Weights of a small GPT-style language model, trained from scratch on English Wikipedia.
Size: 15 layers, width 224.
Architecture: LayerNorm before each block, learned positions, tied embeddings.
Training: a variant of SOAP for these matrices, 650M tokens.
Each number is 500 + 40 x the weight over its row's rms, rounded and kept within 0 to 999. Layers, rows and columns count from 0. Numbers have three digits each. The size before them is the row's rms in percent of the matrix's.

# layer 6 MLP up, 1152x224, rms 0.0465, rows 1130-1142, columns 0-111
105:484533465484522565436440478516501481512586504506528519543467555542463498512563434543452616507491492491417472470493555496480430501513497462507503464507507553588509517555547514468446523543499519490538529504484453523551488497555496478505509456517424512541442483466478535497523523475480431500481488520524476508522472502529492578446492505463
102:509472444503457578429483571524435594477488547541507507483516492543507524511485518602470511453503510463578486499595486502528454476429468521526532462429473528499553464533476547490493539478517575505494552498547510543477496498463507597515494516450489491460451455495442509465452440517494512475529465494488460517544507495497457503431515508517
089:508535535445482454437530572456538527554460530477553494528528486543461392535453554514459521587475568517500492543472519533492481487535506514454479498554541541611585571490545488555538433472435550542537444497500548478485571526581463474478461496489528546561570494502486494519456488583506467504523440500569439486522508496499489499448497471510
094:518505480518529476489513474550509485471552467473590455493442540443540514467540560492514520520510522457470606508478554521497482501442498510528489471438462471485508523472516501503503498520510394448554510452485520502504520468498514507533499509581462601538401504510530540399508543565518565496550553444570540500514501482545571512549464487482
095:519482472477525476523478576485574509553479461509518524519460438427454546529553529463544552531489498540447470536442484477439505492489500453563494435531424453514488435548482454446548518451423549460512474454460486519468558546482436482488569511463535522495490506493482460492536513380556493511459526497486463519529513526473495473525480550499
100:516485456469504477517549575545405435476528514560480598489581470502527491529479537480544546499487516483492549500530542525520554535420479455537534499511452469530462470522454507506526500522470493427554537518483512504509511471526466512499484528529433536427490512529501545462503501526445444505485441443532537430495506453458517489436577525529
100:367509500480574507515416551477466463505488489538483511377470493495498455498509494458489523504458521466523527455530497480511528514468562475507531507579499459518496422557470445560504472493542514489508482513556493508490463469543494533500485604539520518509458508438480443493476514438408508548479505509479540491516511516532528462499452620517
089:540461530489473508512541542451536443527506544506489446495544525527565500469523433493489465432478492494487499458465467482516406497512585600542525468506470470520503533486453562498516486501467567485550450489592531451471462524441461475470533533449474417496553528575517533543422437452541480437565463498486515459434461506503511540497483480464
104:511490500484528516512497578478447583499500536518500446535495497429528585465481495534494522515511500499446494500500560595557492505484430531534460496528583495491474521525516515547586526417479523516491504499546497506475550439431507513499504519478504479503585484534451431500567489533509538535480531455477507433594467505448461531530530529487
099:461467476500461459515550492415467502494539464509478529480485442512460435473644497470569556477519555506512453428488542513521497522459442470499495484437480578529483585487517471517497516462508545450481472528538458504498539467533539558498512457451495563406529492500522497502480559461556489490580415457436499429469538500438482550483508554442
097:543485521466494502514453473481440484517483503508459516469480492508504526599582503529482567556535472472520519574429572477532446529466540468514512462463575535575459503525515568459532504475505509583478486484521449438511525619511504526478507492504541566398497564576471426538483446468452532471565495538533475421543538478505564466536479555513
119:519545521520437515479480500492512498503489436477505486497591477463452546483488567507529487478509524545483479555448539465523504437459485469588575430485511510462554511470501521513510518522494482454541553509403501474463515466427540519566489488449464438539548475480540508586563461463481496479507458538440488524499455544494527588498473526435
126:483517426528438557503438458484482509501478495549425516472491484511516513501512481429562445485452527492431588514473460469466464534546491487453569457441520482478544466505428450470496482512558548471494470573484487452487454460481517476538562510438499521457501505540469471532561433507496542553497551532497444474490473469437513558522452503462
# layer 6 MLP down (transposed), 1152x224, rms 0.0465, rows 1130-1141, columns 0-111
103:492482456529498550494463512496555472490516486574451547569567482491497492496509484461515537500507512549453506491484489508488463551452468501451572440475470476466648551443555494493560546575464475405489570540587467485462491478523445508441445446452465453519478423446550423489499490519543431478463452517488499517496509574454526526550534466493
101:528533542466490468497536494513538510504517502481561595435508579470535522553511430530517524549457543466528356497473514427474531516534521466548501556479465498480517456478531473532599535507444492440527478487517496466522426501550518552504530484457562545478503495471520483515517509481467479461497517517530557464477529451478485515582430502478
086:566413567559603490484502490519466476495561535548500427535538495505492510483523528469471558582520568505498518473518491549469523555466517515507447541535556478476533455437501461432539508468573430430497508562550487517526521498457604499467484487556464466486559485483466486535496519520539507469504435466418521524451548593484533511435512511535
095:533558518522505542492457535443459506556516502527429544519509458488503502484513528479484499474525466487506443461559461495492474484522531494501487479482446437495535521518610501518479514545538407519472449530553468492476473510516484506504549438503527430496486450518545445560513460527481493435505492552448510426526504506570505477504482456529
101:520495541460469439477452521498467454508468491486508534426509432514522462534473494465481466535519517459480526469572533515549532460538535562510508522508459529482601538517482536476521517557464510485511518484551484456520490531474500567524471507454484456529527472567560499454474477631457554494449513473538488492474536537436521568578518479408
092:458536457470460545479473451494532509530476502461504477502469505489510506483522480436518429528499496481434460499469457440487410450496544564526449473504485551536524540463501538439495481503525448510520428473419505396471536468476537454461487557492443491569474524488485473488454455466549465514471572533517515560548505531559508513513491493536
095:567487469478434514445461464411505461498467534405455461569555416503507549468469528535487460548504494467434514508476451499556544499461567487556441470438548557483528544451515517478496524513474561522585530504574529479515498493484517468541527482479475525531576476514555535460518452492552473451493541519433456521499505506547438495551467524431
094:489524421551525526542589427547457521491500481509526522578474548542530519522454471507468475556580492477506549494501562520517471456452426456509491437525545483462453532488518460545601530566533416469512521520435440564530417464496526515521468470545504560448517539488522533451545485523460503488523569595497497424451463516484451538514479483515
103:548501475575499483529517458523488517518531461478522470434443563542508478529410478514529472442426474561401527516489436423499463465493479492420494501464489474447440460392479476565442431500486514516541498499466495547484462526529538503522557491559523523530485486486537545459430510443539500490492457551482481544446485381474498466545565451523
103:595506539504517572559521512563496513539441518453469476507508552501531406506521478500490484532542499499477499423524473498524506526511595524516529484544501519559463563474549489480489496495432477528540501424405446566469552534510445495468495454557433500534457542479510441566518471493495513492589525558463492491473477481512479505524388465506
103:520531423444523532496521456469534479482494459503490460522469487507514495488500476474518492512529505501613503537537459484510552508549441416479545572385454518468508502488490506522531540468533475450469545541500442533456449464534516458426510539497478436451471456490497466518508461455438463514512485513536512455510461554545566470459579453507
117:485438521507546478471577549471509559564470534560446516544483470583477514548526486532433560484502417459505532477554433477477507541496536464451465516488516391505472454504557486546508502518534520500495534515543513517520451531520513477487466509568472498469491550537527471474406552479568506522518514515553467492497482458439526466531498458525